python train.py --d_model=160 --vocab_size=8192 --lr_mult_o=4.0 --schedule="wsd" --decay_fraction=0.812 --batch_tokens=[16384, 32768, 49152]
Each number is 50 + 15 x the weight over its row's rms, rounded and kept within 0 to 99. Layers, rows and columns count from 0. The size before them is the row's rms in percent of the matrix's.

# up: layer 3 MLP up, 448x160, rms 0.31, rows 284-312, columns 80-159
# down: layer 3 MLP down (transposed), 448x160, rms 0.188, rows 284-311, columns 80-159
# gate: layer 3 MLP gate, 448x160, rms 0.333, rows 285-312, columns 80-159
up284 106:74 57 67 43 51 40 51 42 29 45 39 59 32 32 32 38 49 51 52 18 73 55 74 74 70 62 58 50 62 55 60 40 56 35 62 49 57 40 46 59 45 42 45 48 50 66 43 17 16 52 55 33 45 38 19 32 34 22 38 28 33 64 75 63 55 53 35 64 46 50 54 27 22 24 59 65 28 54 61 54
down284 107:46 44 48 59 36 53 60 66 43 76 61 62 21 55 53 55 54 41 56 50 54 41 40 31 35 61 70 24 28 51 48 56 43 54 60 70 43 59 51 49 78 36 32 51 55 40 54 19 77 62 31 51 49 57 28 63 54 53 56 84 26 31 56 52 51 71 49 21 27 42 35 91 58 39 48 46 37 34 63 77
gate285 094:47 61 63 48 70 60 44 30 78 42 37 65 59 60 50 22 61 36 52 39 44 48 53 62 34 34 35 61 32 54 50 43 53 45 51 37 32 36 48 43 54 39 43 25 60 38 84 47 76 42 38 31 61 53 63 48 57 67 51 67 83 29 53 68 55 63 17 65 51 56 09 58 57 40 08 64 52 58 66 11
up285 104:65 83 46 61 79 47 35 12 81 61 59 32 57 36 53 67 67 32 73 69 60 42 47 61 48 48 47 51 44 23 31 33 60 37 49 51 57 32 56 43 34 43 32 49 36 56 51 38 47 66 38 44 58 31 70 39 81 53 67 53 69 58 48 44 53 31 51 73 46 61 52 26 19 60 80 43 62 38 68 38
down285 103:49 69 45 38 00 49 42 65 59 23 62 68 62 64 52 56 39 60 86 39 58 45 67 34 59 24 27 75 63 58 35 42 73 68 51 38 58 35 42 39 64 48 55 70 63 47 32 41 29 39 68 39 67 28 38 48 84 60 50 41 21 50 61 63 34 61 61 64 51 52 67 43 58 53 42 45 59 60 60 42
gate286 097:35 66 29 74 41 46 79 56 47 33 44 43 47 48 68 64 88 50 43 51 49 41 44 70 51 40 53 47 43 61 37 38 61 49 64 39 16 45 60 56 38 43 45 54 58 43 64 38 70 70 63 79 47 77 40 47 24 81 56 49 24 73 51 51 81 30 50 61 61 57 61 48 52 51 63 41 40 90 77 25
up286 103:56 43 27 57 24 46 36 64 48 33 59 55 52 52 38 47 36 80 34 60 23 54 82 33 53 48 48 46 46 42 51 55 36 45 34 40 61 42 47 43 65 38 56 34 38 45 57 54 57 33 48 43 68 63 40 40 46 39 68 69 73 37 66 47 40 31 52 46 33 21 74 54 37 51 54 37 45 38 32 53
down286 100:31 48 55 30 62 59 49 31 56 71 23 66 19 47 77 43 42 22 58 49 50 53 17 65 55 26 44 44 65 48 64 47 50 37 56 52 55 52 63 16 40 77 46 48 44 85 43 50 15 49 38 77 43 68 45 49 37 47 14 47 38 43 34 52 64 53 26 55 57 43 56 57 77 43 83 48 71 55 52 75
gate287 105:23 54 66 33 41 60 79 32 43 34 74 40 54 46 62 81 44 64 36 21 45 34 48 44 45 49 17 64 45 61 50 35 84 35 67 54 26 31 48 40 65 28 48 46 43 33 51 50 69 46 51 46 29 61 57 62 51 07 37 47 58 45 58 37 46 32 73 17 43 36 69 37 77 55 68 69 42 64 49 48
up287 107:61 70 52 52 49 39 49 80 33 31 82 76 47 32 74 52 72 75 28 70 66 39 54 53 43 33 57 29 43 57 34 43 47 58 72 61 34 63 51 29 33 47 41 42 59 74 29 57 49 51 64 36 45 59 55 61 33 64 35 58 20 50 65 60 73 60 58 49 73 48 35 58 65 54 27 39 84 49 49 59
down287 105:55 68 55 84 48 41 85 51 55 46 47 55 44 32 61 54 72 41 47 35 45 46 80 50 52 48 43 56 19 63 60 46 66 69 56 55 58 41 61 32 46 63 91 51 40 70 40 89 39 29 48 48 26 25 63 37 68 47 34 73 51 43 27 77 40 53 20 73 55 35 54 51 67 50 34 44 45 54 39 69
gate288 099:52 58 51 47 70 55 68 62 47 44 41 45 77 60 37 65 40 75 37 63 46 68 38 35 33 50 53 29 37 49 36 63 70 54 67 59 84 38 63 73 56 52 55 55 30 59 31 48 33 39 47 25 44 67 48 44 46 57 32 63 58 59 57 39 69 34 31 53 50 63 25 69 57 51 50 55 53 44 54 58
up288 101:54 32 28 70 58 47 50 23 72 71 48 49 31 45 55 52 77 13 25 29 43 44 75 57 29 60 47 49 58 27 40 43 73 59 48 61 67 52 65 42 66 69 39 40 21 63 62 46 66 34 33 51 51 62 34 42 73 25 53 60 62 43 51 66 59 30 58 42 31 59 45 49 62 66 59 50 40 47 51 07
down288 099:37 62 43 32 56 47 61 72 45 38 66 88 20 36 29 46 16 36 58 67 75 63 68 34 83 58 60 70 31 32 62 60 38 63 49 68 48 67 54 42 51 28 29 63 46 65 38 49 27 71 49 35 24 32 32 54 43 67 51 39 30 43 39 52 63 47 57 42 52 51 35 24 44 46 53 51 67 59 54 80
gate289 093:30 58 53 38 56 59 67 68 73 39 48 42 68 63 24 45 45 33 49 61 56 50 85 73 49 47 66 71 37 38 40 42 65 55 81 51 62 48 54 67 56 71 67 35 53 39 54 38 43 55 39 49 44 48 45 63 60 40 53 61 65 42 40 50 60 43 63 92 59 56 18 24 31 15 64 44 66 44 51 77
up289 098:66 21 33 41 33 39 59 12 41 34 71 25 58 35 68 49 47 46 29 54 76 33 52 54 24 56 59 54 44 42 82 44 63 52 35 40 49 48 61 53 43 59 69 79 59 52 51 37 55 41 25 45 62 31 67 50 40 49 78 47 49 30 59 48 67 66 54 17 59 82 47 45 68 35 60 32 59 76 63 59
down289 097:85 66 64 46 72 81 85 43 68 29 40 32 50 40 39 40 47 41 50 54 36 66 51 54 42 57 20 61 40 56 63 29 72 60 41 81 41 75 54 16 53 29 46 57 67 39 59 64 29 77 40 43 68 59 24 73 33 44 57 36 38 47 50 41 35 39 31 63 61 64 51 28 46 48 35 19 63 60 32 38
gate290 095:48 41 58 72 69 37 48 43 61 69 26 43 61 57 44 43 70 42 47 30 49 61 72 35 54 61 39 39 44 71 49 73 39 40 44 85 51 57 53 33 31 49 49 52 42 69 49 36 36 39 66 37 53 56 49 54 63 70 77 23 64 33 49 56 29 69 58 46 44 22 39 29 56 63 29 56 34 47 32 58
up290 086:36 51 56 48 44 58 21 47 47 52 48 64 45 51 34 25 63 46 43 31 39 53 58 47 49 37 54 21 46 48 63 63 30 40 30 77 58 74 57 55 63 49 12 47 33 60 56 50 57 54 55 18 53 55 56 35 68 65 50 16 49 27 48 56 25 57 78 48 52 17 39 32 52 80 67 52 50 53 42 60
down290 094:81 49 38 47 47 38 28 40 51 57 51 46 75 53 71 44 61 34 31 17 45 46 64 32 44 44 50 65 29 56 32 42 49 76 72 53 61 60 16 26 39 56 41 53 64 51 40 49 61 43 20 37 44 48 12 48 50 59 56 67 76 69 42 60 41 65 44 52 45 54 33 62 45 41 50 61 55 59 54 54
gate291 096:54 57 31 42 52 62 48 56 42 55 58 64 65 65 64 32 57 36 56 57 57 43 58 38 52 34 54 21 33 52 15 56 38 21 43 72 50 36 19 61 66 50 60 54 48 67 54 48 80 55 45 42 39 53 57 40 58 51 41 43 29 50 54 58 64 32 85 39 64 42 14 44 76 65 71 59 68 77 73 47
up291 095:36 40 48 69 58 30 52 54 49 43 57 35 69 77 52 54 39 40 45 51 55 53 62 33 29 27 60 51 80 38 47 75 56 57 40 53 38 19 58 28 70 64 39 36 21 34 61 47 63 51 60 45 59 59 49 53 51 53 65 45 47 53 48 29 27 34 50 20 50 71 53 58 57 47 48 50 35 51 32 44
down291 098:58 47 57 28 56 71 50 39 50 65 45 58 58 34 70 39 60 24 84 42 21 72 44 66 48 54 50 57 47 61 59 37 55 46 72 64 18 73 37 73 53 60 64 48 52 61 55 32 50 49 56 41 72 63 29 32 66 38 32 52 33 49 58 68 59 12 58 43 34 37 58 33 55 29 40 65 49 27 32 61
gate292 106:50 33 11 66 53 59 60 49 77 54 26 43 62 41 38 14 54 53 47 41 35 46 57 47 84 48 57 54 23 63 73 35 16 60 57 44 54 37 73 50 64 65 63 65 73 61 46 56 52 64 53 41 45 22 34 29 61 25 52 53 47 32 43 36 46 23 34 72 44 39 47 72 53 62 63 46 61 78 63 55
up292 098:70 55 53 47 66 64 53 65 34 41 39 60 31 47 54 50 78 61 27 69 66 67 80 74 30 65 25 47 49 37 44 53 66 35 64 62 48 61 42 56 64 79 39 70 18 75 40 41 67 70 46 55 67 45 58 27 21 36 44 61 57 60 63 50 72 70 25 67 32 19 46 55 39 56 54 65 61 48 54 24
down292 097:56 42 42 79 66 54 40 49 53 55 74 40 38 83 48 48 23 48 54 34 52 29 23 38 39 69 48 44 46 65 14 29 45 66 37 43 30 93 63 33 61 49 41 45 40 24 51 38 25 65 44 51 30 63 25 75 36 58 52 43 44 58 46 41 34 37 99 59 44 54 36 35 52 66 60 43 72 38 77 48
gate293 094:66 05 36 45 55 37 50 32 44 47 36 43 64 67 34 52 53 50 53 38 84 90 34 71 66 47 28 69 25 57 64 58 73 41 81 31 40 19 32 56 51 24 47 48 58 58 50 71 37 49 25 63 54 51 45 59 42 48 25 48 65 72 42 65 63 31 40 74 53 39 68 53 53 54 70 64 27 62 56 34
up293 101:56 34 53 43 87 56 65 59 51 64 47 71 51 53 47 58 61 45 46 51 62 89 16 76 69 61 27 73 67 63 32 68 47 69 41 45 56 27 25 44 57 58 63 29 38 48 76 65 69 38 19 74 40 60 54 36 56 59 58 63 45 57 39 66 45 52 57 63 35 36 88 46 50 36 25 74 47 51 51 88
down293 100:46 45 50 37 18 36 51 34 39 57 56 33 59 34 60 50 65 59 47 54 35 37 54 45 42 62 64 75 32 44 57 53 64 36 57 45 48 99 81 66 45 54 30 46 63 60 36 75 44 50 47 51 33 41 49 72 50 36 52 32 59 48 37 58 15 63 73 13 57 52 48 82 27 33 61 29 52 41 67 24
gate294 109:63 35 14 37 53 47 73 51 41 76 68 38 78 54 37 54 45 68 51 56 75 52 56 51 53 72 58 44 37 33 36 42 50 79 58 63 43 30 43 42 67 38 58 54 60 50 21 71 30 47 41 30 34 24 49 34 56 64 21 28 78 25 71 52 66 38 58 82 52 45 43 73 49 21 66 63 54 38 39 60
up294 099:52 76 56 61 39 63 35 46 21 31 39 49 17 63 56 55 20 39 45 56 30 34 59 57 46 35 42 49 40 89 77 55 07 64 72 85 33 52 41 46 47 48 40 40 42 61 75 49 64 16 74 54 40 28 44 45 43 58 47 36 60 49 39 49 32 51 50 34 72 48 58 47 43 78 55 52 66 51 49 58
down294 098:64 57 58 95 58 33 19 92 29 48 55 63 82 39 22 63 31 33 57 66 37 43 52 47 67 48 50 35 67 83 53 44 32 70 70 36 54 41 76 99 62 52 51 48 48 34 31 33 34 33 40 43 34 46 69 43 61 47 79 75 65 51 42 29 50 56 76 54 32 46 42 65 71 62 54 41 55 34 52 43
gate295 103:43 46 14 59 41 58 69 35 46 57 43 61 45 55 50 54 70 59 53 40 39 52 50 62 48 85 28 50 57 51 67 69 35 42 50 46 59 61 57 47 26 78 44 51 44 46 47 45 68 45 72 53 47 59 55 93 13 51 39 57 42 78 39 36 43 36 40 44 70 52 65 90 58 56 72 42 84 73 52 33
up295 095:51 50 81 44 24 41 64 71 37 44 42 80 54 40 47 30 57 70 54 39 23 39 42 78 43 44 61 60 43 62 66 63 45 58 55 50 62 42 58 52 39 69 66 28 49 51 51 53 79 64 47 67 49 58 63 40 49 68 99 47 46 60 61 68 49 66 61 59 34 48 52 32 32 77 56 56 63 45 22 50
down295 093:66 42 24 42 53 62 66 48 43 30 72 53 40 44 45 31 54 49 61 52 55 52 38 69 57 79 46 80 46 51 34 46 70 87 43 60 51 37 32 72 65 64 42 50 58 64 43 35 36 49 25 46 45 35 54 39 45 47 48 51 15 83 57 65 61 29 46 42 62 55 45 59 67 31 38 48 50 28 63 53
gate296 099:54 45 70 22 19 30 54 42 59 24 60 32 65 75 52 74 31 37 51 50 53 62 59 57 38 54 36 37 64 55 52 77 71 53 70 45 44 43 70 35 36 30 26 45 60 56 57 74 50 71 65 24 50 43 56 69 65 46 56 34 59 41 36 53 42 63 47 40 52 61 56 62 43 37 73 65 54 42 75 54
up296 099:65 33 44 39 54 70 46 25 51 60 55 46 50 78 59 45 62 60 42 68 43 65 54 44 49 32 57 38 69 64 60 55 40 40 24 59 39 53 49 39 20 47 39 49 48 57 42 92 47 65 50 70 58 47 64 27 53 59 67 68 41 37 41 53 48 39 74 39 30 50 52 69 48 48 61 40 74 20 50 39
down296 098:17 52 52 44 48 52 49 54 70 52 48 42 33 60 38 67 75 44 52 74 59 69 47 29 60 53 65 44 49 25 63 51 41 50 44 34 64 37 42 00 68 42 45 66 48 25 25 44 43 29 42 73 39 69 42 54 32 72 34 56 60 55 52 43 52 57 26 33 60 51 50 66 48 46 60 28 75 64 44 88
gate297 108:52 29 26 47 57 51 58 44 70 52 70 77 34 38 29 52 32 84 51 51 55 30 68 50 59 41 29 45 68 35 68 25 69 36 33 38 57 44 47 42 53 20 53 44 36 76 36 37 41 60 51 56 57 66 60 40 47 63 56 40 50 51 56 82 65 55 41 68 50 46 51 59 55 35 52 55 48 56 44 41
up297 104:49 49 32 26 42 46 39 59 39 45 40 59 40 37 34 71 39 56 63 52 62 40 47 67 45 29 58 62 63 53 29 47 21 72 59 65 62 47 50 53 37 50 51 56 60 58 51 41 55 23 31 71 72 46 55 58 59 54 59 55 43 43 45 78 36 64 56 53 50 68 31 35 79 54 20 55 44 89 16 41
down297 101:95 53 59 79 38 72 48 48 39 42 46 58 57 60 51 70 52 54 35 83 26 60 31 37 79 48 31 36 51 42 81 53 63 24 74 43 45 81 68 70 47 54 38 40 37 44 41 55 68 48 38 45 32 22 64 64 35 41 59 66 60 54 37 53 77 91 24 31 49 39 57 53 36 41 57 53 56 14 65 47
gate298 108:18 82 47 85 51 68 26 53 52 58 52 42 28 46 50 37 67 45 60 34 61 51 38 72 06 26 47 56 69 58 52 44 68 60 57 54 27 04 80 67 30 58 43 69 31 32 35 59 53 54 39 64 85 59 49 41 39 61 49 56 56 35 64 45 08 63 40 59 64 69 56 32 56 53 54 67 43 49 37 55
up298 105:35 47 52 47 36 25 25 48 43 61 51 69 27 46 59 49 70 70 47 36 60 51 40 60 45 58 50 48 51 43 56 53 53 66 64 60 58 43 60 51 56 62 56 41 25 28 29 47 59 67 57 70 43 38 28 55 47 53 46 66 30 68 42 65 71 37 32 26 70 49 37 62 48 42 95 71 55 53 50 46
down298 106:47 71 65 62 72 87 55 50 54 19 44 53 34 54 63 46 54 34 33 52 60 80 67 49 55 48 50 75 45 56 34 47 83 54 59 34 50 33 47 56 51 21 40 32 65 50 80 55 39 40 49 45 74 28 54 60 36 59 36 61 40 74 66 20 34 42 76 29 41 47 88 45 51 44 40 51 35 35 60 54
gate299 105:48 53 31 39 49 64 44 35 59 63 06 85 43 76 77 65 36 18 45 65 67 38 18 55 64 50 48 29 33 47 64 69 54 68 69 69 26 44 44 72 48 32 33 42 63 36 53 51 73 61 73 42 51 47 10 31 55 48 45 70 72 29 36 63 67 43 25 44 74 61 48 49 56 70 45 47 63 70 41 30
up299 095:42 45 24 64 41 37 48 39 42 51 48 41 66 49 66 66 48 33 17 36 56 56 49 48 40 47 83 48 61 59 46 70 25 43 54 51 33 53 58 85 66 48 54 45 30 51 75 10 48 59 54 50 60 30 63 34 13 58 36 52 65 30 54 47 58 82 34 57 55 49 21 41 57 55 53 68 50 44 45 28
down299 095:50 42 70 35 58 50 41 45 74 52 57 51 55 44 32 45 44 55 58 36 64 38 59 47 54 72 40 55 61 39 28 19 59 49 44 45 30 33 33 54 64 33 53 45 28 28 51 39 73 46 44 43 50 45 44 39 52 47 40 34 36 60 43 41 41 26 53 46 52 29 62 55 56 26 70 41 54 65 62 38
gate300 098:45 67 58 59 57 35 66 63 75 32 47 96 22 20 57 50 50 32 16 37 69 20 54 13 46 54 70 20 64 43 58 65 51 56 71 61 51 78 53 51 43 74 45 41 54 37 30 66 81 64 61 58 65 45 42 51 62 41 52 50 49 46 57 49 58 47 42 65 36 52 50 45 55 46 39 53 86 62 54 36
up300 096:47 60 54 78 55 52 41 62 40 70 49 79 41 58 58 65 75 29 55 74 43 45 61 42 55 74 39 53 50 60 56 81 25 73 30 63 33 31 57 59 52 46 42 46 51 63 41 58 37 43 32 34 39 53 58 67 50 14 46 55 53 42 60 45 42 29 39 68 76 25 51 51 46 62 64 41 60 46 37 51
down300 096:62 66 50 36 20 65 55 53 42 64 65 46 29 57 41 38 49 53 39 67 52 34 68 35 75 37 55 29 50 57 62 49 35 78 59 64 41 75 48 16 58 53 46 51 54 61 28 60 43 54 59 49 21 50 30 33 42 44 55 11 30 70 39 59 34 53 37 40 76 52 47 42 42 36 74 16 40 53 51 72
gate301 095:62 38 36 66 29 42 53 53 44 47 56 34 29 64 37 37 60 17 43 54 55 67 85 68 25 55 46 40 59 44 52 62 20 76 67 19 64 32 66 27 48 55 46 55 45 50 65 15 35 27 65 52 57 37 39 56 62 51 58 24 42 65 56 70 38 56 56 59 57 39 14 40 54 51 58 65 43 34 71 56
up301 096:26 25 45 56 40 76 68 50 44 61 37 41 78 68 70 39 33 57 47 50 76 48 47 50 54 62 65 72 54 57 33 58 22 59 53 26 44 42 35 56 61 59 37 36 37 28 47 58 29 52 44 41 68 62 27 70 86 51 37 41 61 65 74 58 34 56 43 35 56 44 63 40 39 43 23 81 66 54 71 41
down301 093:68 67 41 44 50 65 43 47 67 61 58 56 45 29 52 29 56 59 51 26 49 43 40 36 43 69 41 55 21 52 04 41 43 62 55 60 45 30 41 29 52 75 60 65 50 71 50 55 41 43 74 42 42 72 43 71 32 52 14 40 19 40 65 90 39 39 44 47 65 60 73 57 49 42 42 44 42 61 50 71
gate302 108:18 47 28 65 55 67 48 30 40 42 41 56 49 45 59 63 51 41 44 17 65 23 44 66 25 49 51 40 36 55 27 25 17 34 42 66 24 57 46 58 57 43 29 72 55 50 60 64 73 57 55 69 71 45 50 58 65 28 21 27 50 56 45 50 43 72 53 31 31 78 45 33 57 41 61 72 56 74 36 25
up302 106:32 20 43 62 57 42 57 54 61 34 49 29 36 34 61 06 46 49 66 69 80 40 17 40 58 40 22 59 40 44 62 47 53 44 47 47 54 27 38 60 41 68 48 34 17 48 62 30 61 74 70 60 59 24 53 37 43 42 60 55 57 59 46 63 26 57 56 71 51 67 26 53 27 39 29 55 20 57 65 62
down302 098:54 59 33 47 70 63 49 49 54 59 64 38 58 55 39 52 27 49 68 48 42 42 33 42 45 65 62 40 80 52 31 60 40 77 83 51 54 53 28 69 72 61 42 74 46 53 28 39 41 33 53 24 47 70 64 66 48 39 57 48 32 44 36 55 57 46 92 50 70 43 63 26 50 54 51 28 72 36 89 46
gate303 092:28 31 48 43 18 51 52 39 47 29 50 63 28 41 53 40 38 52 50 46 36 30 47 24 73 42 53 47 23 77 31 50 40 41 20 50 46 36 43 57 25 66 69 49 80 21 55 66 36 35 53 67 58 32 28 46 27 59 57 33 53 46 30 53 45 59 93 57 46 82 67 50 60 34 51 59 33 62 68 32
up303 103:58 65 66 36 36 49 68 70 39 42 58 51 59 30 42 64 38 56 40 55 08 81 45 34 68 83 64 37 54 32 60 36 40 54 64 20 43 57 37 64 58 38 79 48 51 37 35 63 38 77 48 70 47 36 51 56 72 54 59 59 71 51 61 37 46 60 43 41 37 38 44 63 41 40 34 34 64 27 42 45
down303 104:38 69 73 84 53 44 31 25 51 43 61 58 36 65 65 50 44 63 46 47 58 24 48 31 56 46 54 36 28 40 55 74 52 36 17 50 41 57 44 31 41 46 44 40 33 66 67 75 84 26 43 41 69 55 33 62 78 79 30 38 34 42 39 51 52 67 46 38 66 44 46 55 13 47 60 71 60 75 63 70
gate304 088:52 48 50 44 39 75 65 57 46 47 66 63 45 48 75 69 64 54 54 58 51 03 54 61 71 78 41 62 34 43 36 53 30 37 32 16 53 27 04 58 58 63 69 77 53 64 53 45 46 51 49 37 68 71 15 64 55 64 53 44 50 44 66 47 63 66 36 72 43 71 45 59 61 51 18 32 53 40 49 47
up304 089:51 70 49 38 67 45 36 58 58 39 48 37 82 63 45 46 49 67 69 52 58 48 22 49 60 41 59 23 43 34 59 35 60 67 67 45 54 43 52 82 37 53 55 12 47 36 48 48 67 44 40 44 28 56 72 51 63 40 33 55 46 54 36 49 30 44 45 38 58 35 55 34 47 66 30 40 76 65 46 34
down304 095:31 39 62 57 46 36 48 73 72 96 67 50 38 67 54 38 35 59 27 51 24 84 49 72 48 66 74 31 52 56 54 41 54 65 49 65 47 58 53 20 61 71 39 71 37 35 52 30 66 38 50 44 44 57 74 46 60 57 40 56 59 64 62 55 51 35 76 72 62 64 50 70 58 30 49 46 59 60 41 64
gate305 098:58 42 56 32 73 73 23 29 52 74 64 55 33 49 62 44 15 40 22 36 55 38 41 45 32 39 37 46 24 73 38 58 42 42 64 62 69 54 59 44 73 59 58 58 34 65 80 46 57 63 51 42 75 29 45 55 48 44 46 32 53 67 50 43 46 69 73 56 47 93 41 49 64 53 45 41 43 29 61 54
up305 095:90 58 59 33 70 52 69 72 55 24 45 66 49 43 49 51 55 54 52 63 58 62 60 53 58 31 45 62 58 59 42 47 69 66 41 50 32 64 37 37 46 32 39 43 37 37 49 56 45 34 64 44 67 58 55 33 61 76 49 41 34 62 50 36 45 29 49 43 55 49 35 27 31 57 58 27 50 53 43 35
down305 098:28 59 16 66 28 49 28 63 40 48 49 44 59 73 28 47 44 72 64 61 38 56 42 58 34 53 58 41 50 68 55 45 47 54 44 35 28 57 46 74 61 48 66 35 38 30 22 36 54 44 46 18 07 62 55 42 61 54 42 47 48 44 44 62 56 42 64 45 63 49 38 89 71 84 62 45 43 56 52 44
gate306 095:46 35 58 42 63 33 49 38 31 78 54 47 29 45 30 54 52 44 36 25 78 34 68 61 67 64 54 46 49 20 21 79 50 50 25 68 58 68 43 81 59 70 50 44 44 72 41 80 31 88 33 58 61 34 38 47 25 47 18 59 31 64 62 54 60 68 54 38 28 61 45 60 35 54 51 56 36 44 42 32
up306 101:45 34 40 59 48 38 44 37 39 73 39 47 50 45 43 55 53 31 42 44 56 36 49 61 61 27 38 46 56 56 47 48 38 31 43 72 28 72 44 67 35 53 46 50 28 51 55 66 50 53 35 67 70 64 43 41 20 38 53 21 48 59 57 62 26 66 35 50 42 63 31 63 69 58 34 64 37 55 41 24
down306 095:64 62 36 50 67 57 72 45 60 27 43 22 65 31 52 17 43 67 48 66 53 35 46 40 22 43 14 47 82 34 44 38 53 39 65 53 37 14 72 49 50 59 30 44 65 42 61 51 28 75 60 52 45 46 50 61 47 83 50 55 41 40 56 66 39 24 63 89 43 70 65 54 43 49 76 46 55 66 51 31
gate307 099:49 47 43 58 62 44 48 45 56 70 49 40 30 43 57 58 65 44 25 36 40 32 54 25 59 40 22 12 59 37 27 70 67 58 49 45 66 62 80 69 54 66 44 32 70 32 59 41 41 66 40 37 42 33 76 59 58 70 42 59 88 42 59 62 91 45 51 49 56 39 61 30 65 27 25 43 75 74 59 68
up307 103:85 40 49 39 48 49 28 55 46 43 44 34 79 43 42 80 59 50 48 61 55 48 43 64 82 47 55 68 57 56 20 47 37 55 59 70 37 63 48 24 45 72 48 32 39 73 46 52 50 50 50 38 36 64 57 34 61 42 56 55 50 30 36 36 40 54 65 62 31 55 44 50 76 45 36 37 63 40 46 43
down307 102:41 31 61 49 54 30 65 46 43 66 43 36 70 58 71 43 39 47 53 68 66 53 35 45 37 39 42 70 43 37 60 45 52 55 54 63 49 54 43 70 41 28 60 56 56 28 49 52 51 58 23 42 51 34 32 62 47 53 18 41 54 61 74 45 36 69 16 38 60 60 42 44 46 38 36 38 45 54 34 68
gate308 102:60 48 21 60 86 48 40 44 57 46 59 65 33 54 43 65 37 33 15 45 55 53 27 24 18 51 77 59 42 52 35 58 44 39 25 65 56 60 44 38 54 47 63 43 40 52 41 61 50 47 50 44 66 41 68 93 46 54 33 47 69 46 57 42 58 21 45 51 46 40 46 47 53 37 76 20 29 49 37 36
up308 097:64 57 54 68 27 86 66 58 53 56 47 33 66 71 44 44 68 38 35 43 72 63 48 84 49 78 45 53 53 49 37 62 53 63 51 56 20 35 69 33 54 50 49 73 60 60 54 41 65 53 68 55 50 49 55 03 51 41 74 53 46 50 44 35 35 69 40 59 46 24 46 67 60 44 66 43 24 26 68 60
down308 089:58 26 52 51 57 64 55 53 54 32 52 49 60 20 58 69 40 64 61 12 36 18 54 67 52 73 43 63 51 48 58 45 33 64 40 68 50 46 32 55 53 33 41 29 54 65 62 59 24 57 38 34 55 48 29 69 69 37 39 47 59 47 51 63 65 39 44 24 46 69 41 67 51 68 42 51 54 72 22 41
gate309 105:51 60 32 33 52 35 72 63 33 62 50 68 31 11 58 51 29 50 63 64 54 54 63 38 35 55 84 69 79 41 55 78 70 49 54 81 61 39 67 59 63 74 75 35 57 69 54 42 34 62 79 59 55 26 40 76 34 38 42 53 56 52 37 68 49 48 47 72 53 67 55 38 40 70 50 41 39 52 10 73
up309 110:61 49 33 78 50 41 68 61 58 31 58 49 44 24 46 61 41 35 54 43 37 29 80 56 44 47 27 50 50 52 77 63 79 45 66 41 69 66 55 23 57 34 52 38 49 30 70 38 37 51 36 56 58 66 64 64 48 52 71 47 25 62 71 46 30 27 48 43 56 54 51 37 54 50 57 62 65 38 26 65
down309 100:35 53 65 27 49 68 69 07 39 52 51 52 42 49 26 62 36 96 44 57 54 63 59 69 51 74 50 53 26 06 50 35 68 62 53 55 71 49 24 16 36 47 49 30 37 46 40 47 55 63 55 49 61 57 45 50 50 53 30 59 56 44 57 73 52 55 66 59 40 57 58 53 43 75 52 39 66 46 48 44
gate310 091:44 52 59 47 35 51 77 33 31 35 63 35 43 54 27 38 61 57 32 33 57 52 55 50 60 65 31 59 51 52 57 21 56 47 41 44 47 29 43 19 51 60 21 34 49 68 28 27 46 65 21 52 43 38 32 59 25 47 62 36 23 44 37 55 21 42 18 52 70 55 45 43 43 71 47 71 36 60 62 40
up310 094:47 42 63 68 50 54 16 54 44 60 37 72 64 29 54 62 50 50 61 59 50 71 48 28 50 40 42 48 65 54 33 78 54 25 63 45 58 36 81 52 73 57 63 49 43 41 76 53 35 67 77 67 52 59 67 37 41 31 53 42 71 45 60 52 64 42 48 63 32 59 59 61 33 52 54 74 61 48 57 42
down310 095:51 48 47 53 38 40 33 55 46 33 61 63 47 38 26 69 70 49 32 38 64 94 34 54 51 68 28 49 25 38 45 22 44 40 28 31 49 44 66 33 76 67 67 51 62 41 18 64 45 29 23 39 48 49 59 78 70 39 37 26 50 49 49 60 44 50 50 56 28 38 76 51 73 65 52 52 38 55 74 48
gate311 112:49 34 56 64 34 41 36 52 47 16 31 38 47 31 57 28 18 39 49 69 45 43 23 38 52 46 29 24 43 32 28 41 61 44 31 51 63 33 68 51 69 36 63 46 60 62 49 57 78 76 36 51 55 51 72 68 33 80 62 64 28 40 44 36 44 66 73 36 58 48 50 37 56 78 53 56 59 57 52 60
up311 107:47 43 37 45 47 70 44 42 47 46 32 36 54 60 49 56 55 45 54 54 60 27 30 62 57 59 46 29 41 51 34 53 68 45 53 38 54 32 54 76 60 48 97 41 56 55 02 47 48 59 72 41 56 52 53 50 20 51 40 28 27 80 39 59 43 51 66 65 64 41 55 83 48 78 41 39 55 30 46 38
down311 112:61 70 49 42 37 44 47 56 52 32 55 48 39 23 43 56 42 50 63 48 49 66 51 32 74 26 66 54 78 21 60 45 38 67 73 42 64 39 60 18 52 61 34 24 58 82 66 85 37 80 55 46 43 28 46 40 45 59 44 74 65 44 30 41 55 59 47 80 34 45 38 52 52 37 13 44 16 59 26 61
gate312 108:53 63 76 88 39 48 70 62 59 29 41 67 38 34 52 52 44 30 72 30 52 67 48 38 90 35 39 61 47 40 60 50 60 38 35 41 36 59 46 45 43 67 51 49 41 66 27 46 48 43 17 46 52 68 42 34 53 33 51 56 66 34 59 75 55 49 42 44 30 41 81 58 60 72 50 51 35 17 75 55
up312 100:76 38 55 48 33 44 38 26 53 51 32 48 62 48 55 41 41 53 46 43 32 40 33 38 60 39 46 78 57 48 72 37 47 40 34 27 21 38 63 43 44 52 53 68 68 71 70 69 38 74 70 30 36 58 29 75 43 37 49 40 30 72 54 46 53 35 47 57 49 38 26 59 49 60 38 62 32 41 65 58